Weights of a small GPT-style language model, trained from scratch on English Wikipedia: width 160, 3418 steps.
Each number is 128 + 32 x the weight over its row's rms, rounded and kept within 0 to 255. Layers, rows and columns count from 0. The size above them is the row's rms in percent of the matrix's.

# layer 2 MLP down (transposed), 448x160, rms 0.156, rows 388-394, columns 0-159
size [105  99 102 101 104 100  95]
[[141 135 141 128 155  83 117 167 143 103 158 144 117  96 130 129 172 182 101 138  78 150 141 184 126 152  79 115 183 104  79  93 145 159 164 145 151 115 165 139 133 105  93 103 128 143 105 146 143 118 104  65 125 152 124 145  70  72 165 129 166 128 181 122 179 209 128 181 142  84 112 110 140 165  98 147 176 118  94 140  43 116  81 152 132 168 113 152 136 114 162 141 141 133 153 168 211 165 119 152  95  96 100 138 117 114 144  83 131  94 131 120  64 146 141 148 111 133 104 144 155 104 132 120 153 141 158  61 135 107 149 191 113 155  94 156 166 123 111 112 131 115 136 134 189 103 105  90 126 116 176 125 199 137 127  94 147 111 188 230]
 [112  99 118 144 128 148 109 102 128 111  92 150 138 149  86 125 136  90 103 161  89 104 139 179 104 106 124 139 138  78  72 136 128  88 113 166 198 144 199 128  87 128 127 137 111 160 140 112 138 152 136 125 134 143 122  82 184 137 134 116 161 182 108  86 136 149 135 168 125 112 186 118 162 132  94 109 154 137 118 182 116 104 105 165 126 128 141 175 186 129 125  80 149  98 119 100 184 145  34  86 112 175 145 101 150 184 137  99 149 109  43 137 117  94  74 113 136  98  55 161  83 157 131 112 134  93 122 129 162 197 175 139 150 147 125 128 137  82  41 151 139 120 154 143 111  97 124 167 151  91 116 145  34 135 109 188 114 141  94 113]
 [127  98  87 113 144 124 137 175 126  96 136 103 126 156  79  88 120 169 153 126 168 188 154 170  54  97 127 139 150 180 122 122 142 129 162  97 104 116 138 176 132  91 168  86 169 139  72 169 113 133 166 179 129 149 148 172 102 145 120 122 139 138  64  99  69 191 158  75 156 107 102 104  77 137 107 190 175  97 107 115 122 121 154 140 152 123 187  99 105 143 148  77 153 157  96 109 112 111 113  55 179 124 126  87 150 107 115 169 130 122  96 127 155 144  92 149 144 117 128  98 168 104 106 172 113 166  47  93 124 122 126 114  59 115 160 148 164 133 131  91  82 141  61 112 112 150 101 142 128 126  72 186 108 119 127 131 157 103  73 185]
 [165 114 149 126 134 100 177 123 120 133 114 179 135 124 123 146 104 143 136  93  98 122 124 108 140 114 143 125 155 109 145 126 198 133 140 113 100 135 127 120 165 128 112  95 124 118 148 157 143 114 164 105 105 137  84  77  79 146  64  95 109 111  97 132 124 129 119 213 122 120 122 188 199 141 141  89 150  69  93 118 186 123 126 108  47  94 137 210 123 151  99  86 155 109 180 137 174 113 153 126 108 109  84  84 173 149  98  96 120  91 113 133  93  98  89  96 124 142  95  86 158 169 168 170  84 101 141 168 147  48 112 151 167 145 122 171 138  46 132 112 144 129 138 117 127 147  83 229 152 191 109 162 151 162 131 169 115 102 152 134]
 [ 96 161 158  72  49 165 101 124  93 203 159 137 151 130  96 106  76 107 147 100 133 115  94 114 127 133  89  81  86  98 153 128  90 157 138  65 161 118 110 158 142 135 104 147 163  88 116 171  77 121 108 117 111  94 109 124 119 122 145 169 163 175 189 107 157 186 119 117 105 155 197 152 157 139 157 116  93 119 146 113 116  69 146 138 108 135  83 143  84 104 152  86 119  90 133 137 158  83 150 150 108 149 117 112 120 105 123 115 131 120 193 139 120 117 108 180  66 162 116  72  94 167 125 119 146 153 159 187  38  97 180 129 151  71 128 159 100 121 148 116 126 116 141 106 114 110 115 143 133 148 102  91 159 152  77 144 171 186 139  47]
 [ 67 112  89 125 161  95 164 122 168  64 114 135 125 104 120 109 149 166 165 119 156  94 109 102 151 156 188 117 114 160 165 116 126 138  97  68 105  80 155 139  73 179 119 158  43 127 158 100 172  80 161 142 128 125 101 179 147 142 174 100 142  91 195 122 208 109 106 119 108 145 134 215 105 131 157 120 132 177 153 114 112  90 134 132 105 167  66 123  73 128 142 154  95 108 182 110 135 113  65 127 133 104 145 147  96 169 112  70 105 142 166 119 128 153 114 150 200 112 119  71 138  76 157 164 130 105 194  84 116 139 106 164 129 158 145 162  99 119 147 151 164 123 137  91 173 142 124 122 130 112 143 169  96 136  96 129 140 159 150  84]
 [ 99 162  96 120 161  77  76  90 113 111 164 110 103 175 171  86 145 162 152 121 113 141 153 137  57 179 106 182 147 114 132 210 127  93 131 147 105 115 132 122 153  99 149 159 115  89  98 101 132  64 140  88 142 154 131 172 177 118 172 138 146  92  90  99  49  97 109 134 135 112  57 119 115 148 110 140  66  87 193 179 138 126 154 182 102 125  86  88 159 124 146 124 110 118 123 160  71 134 131 112  58 137 116 159 103 188 118 124 145 151 148 120 106 121 133 152 139 141 138 153  90 176 122  70  99 204 100  72 150 133  58 103 146 162 170 118 135 148 148 171  97 157  89 144 123 129 155 169 159 167 127 118 140 100 127 165 119  91 130 110]]
# layer 2 MLP gate, 448x160, rms 0.172, rows 389-395, columns 0-159
size [ 95 107 106  99 101  93 108]
[[149  84 144  98 162 151 168 132  91 105 151 147  86 132 126 147 190  77 163 125  88 164 150  83  98 170 144 132 168 133 129 169 144 170 162 130 183 142  94 116 127 121 106 157 167 106 141 105 100 183 100  62 172 135 214  87  51 163 138 117 157 124 148 154 125 144  99 100 143 134  78  82 149  88 101 118 125 193  72 161 158  86 103  91 153 115 144 138 163 125 166 137  40 205 106 135 109 175 116 132 141 173 125 128 168 120 148  95  94 135 120 169 122 111 102 128 120  87 142 124  94 109 141 108 111 136 146 121 204 128 153 125  55 125 185 170 139 173  85 140 140  83 113  87 171  92 136 147 138 159 120  81 121 138 141 125 139 122 165 142]
 [102 138 120 148 103 126 115 114 161 180 169  71 119  90  79 119 114 107 162 113 137 130 148  99 165 180 106 134 135 154 128 179 158 148 149 125 149 110  87 120  96 167  46 123 102 149 145  49 158 147 161  96 157  71 146 141 140  96  90 120 153  80 133 173  63 157 151 187 157 111 161  54 107  82 143 124 118 124 108 172  71 149  94 111 103 142 104 107 120 134 172 104 118 114 117  74 180 146 111 136  59 174  99 155 139 122 137 127 103 105 116 155 101 156 123 114 179 158 171 129 112 132 204 103 152  77 138 148 115 131 170 128 118 139 123 185 189 129 174 136 199 112 152 166 138 140 192 169  62 145 160 139 106 130 111 140 106 174 120 144]
 [104 128 191  96  84  92 106 171 156  96 123  77  63 139 134  90 136 124 129 183 121  90 142 117 117 156 116 131 152 154 106 145 157 131  86 139 106 159 147  63 166 146  73 112  96  96 136 109 116 133 129  71 105 139 162 142 129 150  98  92 126 197 183  89  88 174 141 112 103 144 141 124 106  90 119 100 176 117 154 133 101  82  90 122 155 140 148 131 163 134 114 114 114 105 107 156  89 168 138 167 122  86 123 182 112 121 108 206  82 130 120 123 163 123  78 139 110 100 251 154 109  94 125 114 149  93 123 123 104 116  91 104  73 115 127 109 127 158 118  55  41 156 125 126 127 143 183 110 155  95  63 162 152  90 140 175 100 125 149 119]
 [136 156 114 103 104 154 121 108 135 107  74 137 139  95  42  98 140 125 137  74 121  98 133 126  94 163 119 115 196 123 145 110 102 194 134 151  72  74 158 138 193 130 127 147 154 160 121 114 102 168 134 125 124  95 156 145 138 156 107 112  91 106 155 119 154 104 142 113  94 157 126 161 130 116 141 117 150 108 133  98 118  61 113 100 163 129 181 145 104  65  99 209 142 121 149  87  72 139  90  97  94 154 171 161 149 113 170 109 178 132 115 148 132 106 151  76 122  80 155 187 144 139 104 177 210 161  95 140 141 134 159 147  89 136 108  43 129  65 109 177 115 115  96  67 137 188 107 157 126 118 122 136 101  54 106 124 126  98 116  89]
 [113  81 132 137  81 139  74 108  73  99 102 116 173 155 149 115 109 143 142 104 144 156 131 135 145 122 166 102 115 175  46 124 152 100 133 172 140  94  83 163 135 108 122  94 165 147 143 104 174 120  62 128 105 168 138 136 129 160 114 123 175 130 185 174 132 155 101 133 124 208 148 172 141 116 161 104 137 123 161 175 123 152  86  81  78 132  78 197 103 127 145 175 114 132  91 129 128  98 141 112 181 120 142  90  97  99 146  94  94  91 109 148 184 140 178 120  97 150  95  82 106  73 150 172 181 132  96 107 119 110  80 162 180 133 154  98 107  95 111  94 114 104  90 192  90  99 137  80  97 176  80 133 112 156 119 139  87 179 137  78]
 [167  98 176  84 127  99 147 134 133 163 116 127 162 107 150 136  98  93 104 113  88 118 123  93  81 140  76 146 177  94 139 147 127 116 131 142  89 179 156 175 151 109 199 117  77 110 124 148 187  57 134 112 176  96 138 140 136 147  79 108 127  89 184 121 121 108  78 102 163 125 141 131 115 148 130  97 167 132 113  77 122 103 101  22 132 167 152 160 123  67 142  82 152 143 140 169 125  91 164 119 112 159 109 122 203 144 119 114 123 123 143 187 181 103 122 104 102 176  87 178 161  73 105  86 125 122 137 110 123 134  93 136 199 172 162 150 201 113 107 160 128 120  99 135 144 109 118 131 108 131 178  83 175 133 160 148 108 143 170  77]
 [105 148 116 156 140 119 204 150 120 171 164 103 158 125 132 190 150 107 146  94 124 127 175 138  86 150 115 151 148 149 174 132 104  63  94 191 106 168 116 167 119 130 141 152 103  83 112 108 102  74 104 163  80 107 165 141 139 111 169 170 101 139 138 170 118 119 148 139  96 104 170 165 124  76 140 166 121 151  98 133 155  90 137 144 174 153 107 115  88 124 133  49  95 106  51 148 110 125 142  73  53 138 131 125  61 125 190 106 130 112 131 131 141  94 147 150 167  79 153 112  62 112 139 183 168  96 137 136 123 103 126 100 109 128 163 125 105 151 128  72  57 126 110  82  91 144  74 103 172 185 148 154 128 101 164 143  86 172 150 157]]
# layer 2 MLP up, 448x160, rms 0.17, rows 389-394, columns 0-159
size [ 95 106 105 108  94  91]
[[141 108 100 136 119  85 215 138 146 126 120 118 105  96 145 101 141 121 108 152 192 196 171  99 123 171  91 198 167 207 169 148 136  95  61 106  82 138 137 109 121  89 149  78 126 122 126 118 112 128 102 110  68 131 111 136 112 136 132  91 175 133 184 172 161 119 107 141 112 117 156  96 155  99 113 127 112 174 131 138 110 110 161 110 147  63  89  61 163  95 102 119 164 145 141 177 146 128 132 126 150 167 152 189 114 120  94 134 150 124  93  48 156  88  39 130  99  89 124  85  53 150 135 170 100 127 115 144 141 100 164  76  98 139 125 132 130 137 179 102 156 160  98 141 150 112 186 137 118 148 150  98 125  82 105  97  92 131 152 139]
 [138 134 136 117 137 166  99 115  53 131  83 168 158 126 140 118 177 134 130 145 144 106 116 147 133 148 145 123  39 110  62  94 123 142  92 127 148 129 150 132 175 109 197 133 177 111 142 160  98 136 148 136 139  93 127 108 158 158 136 103 105 129 136 102 188 150  71  88 123 164 167 171 125 133 142 138 141 146 119 152 159 130 179 145 102 125  71  90  77 122 104 165 185 106 128 189  95 109 140  51 168 122 187 133  95 114 123 145 206 151 153  95 129  87 181 122  85 182  53 169 118  66 108 133 162 125 149  97 113 119  75 160 129 117 109 102 103 141 137 116  96  95 109  97 150 140  77  94  97 101 143 117 143  74 148 112 191  69 102 158]
 [137 133 130 134 113  96  81 145 162 111 115 116  57 167 101  94 112  92  91 184  84 133 129 108 159 101 111 139 124 169  70 133 114  87  85  40 148 163  53 125 142 186 155 121 122 175 112  73 165 157 101 136 123 162 199 167 122 140 179  65 140 122 119 170 126  96 104 108 100 140 199  87 110  84  81 143 108 155 194 144  94 128  95 127 134 149  89 101 155 130 126 116 128 118 133 119 153 124  65 137 158 153  54 117 144 134 124 101 141 115 135 108 153 169 141 127 203 157 176 104 134 178 101 103 135  74 117 145 127 155 107 133  94 131 106 152 177 137  55 108 125 144 102 144 103 141  87  80 138 109 159 108 125  96  64 117  87 152 131 116]
 [129 130 135 119 126 181 143  79 121 138  75 164 162 108 123  93 144 123 110 106 159 137 153  88 103 115  68  76 147  89 132 147  96 133 105 105  60 132 139 131 140  53  67 198 177 148 114 159 159 151 117 101 129 100 151  66 125 125 134  52 128 160 118  90 175 122 145 136 119 121 141 151 164 150 154 163 128  91 130 126 170 124 120  71 120 169 163 135  93 177 125 215 130  95 146  93 115 104  86 171 131 119 156  97 116  96  80 133 157 104 100  85 140 131 111 198 152 130  63 106 126 116 106 124 221 172 108 181  97 164 144 147 130 146 111 121 179 116 143  91 119 142 115 164  68 102 122 134 148 107 153 145 158  91  89 207 120 140 113 156]
 [142 117 140 131 140 152 121  79 150  78  66  54 121 104 142 115  91  93  98 233 188 135 156 181 142 151 124 144 106 151 131 123 134 150 178 162 127 142 117 143  66 129 139  93 127 130 110  92 141 105  66 143 103 128 137 164 134 146 139 120 141 201 141 134  96 116 169  70  70  88 142 111 123 118 107  88 119 166 124 165 168 137  93 129  99 133 157  91 144 152 106 142  74 142 134 109 134 137  92 122  35 130 109 151  73 137  78 156 156 137  68 146 202 178 149 126 163  93 154 113 124  55 136 127  88 104 115 124 146  83  88 204 172 111 104  95 132 110 177 142 186 159 146 133 140 140 131 157 169 126 113 126 132 123  93 154 107  97 133 165]
 [117 150 160  85 141 159 155 197 152 178 171 124 154 176 103 119 152  63 150  99 142 184 174  72 143 135 142 136 148 164 122 101 108 155 148 135 180 111 131 149 137 158 116 201  79 148 153 116  87 136  87 142  95  76  68 139 140 156 130 129 139 121 153 184 144  88 150 135  89 119 166 194  75  92 109 155  96 109 122 211  73 143  79 155 160 108 103  78  97 174  93 124 106 141 152 111 102 131 104 125 115 115 129  99 137 168 158  49 137  77 122 114 116 105  95  74  96  85 126 132  78 123 111 148 142 152 154 154 135  83 108  84 144  87 193  98 115 113 115  94 145 192 115 134 149 134 123 120 110 106 136 140 181  86 126 126 127 160 160 183]]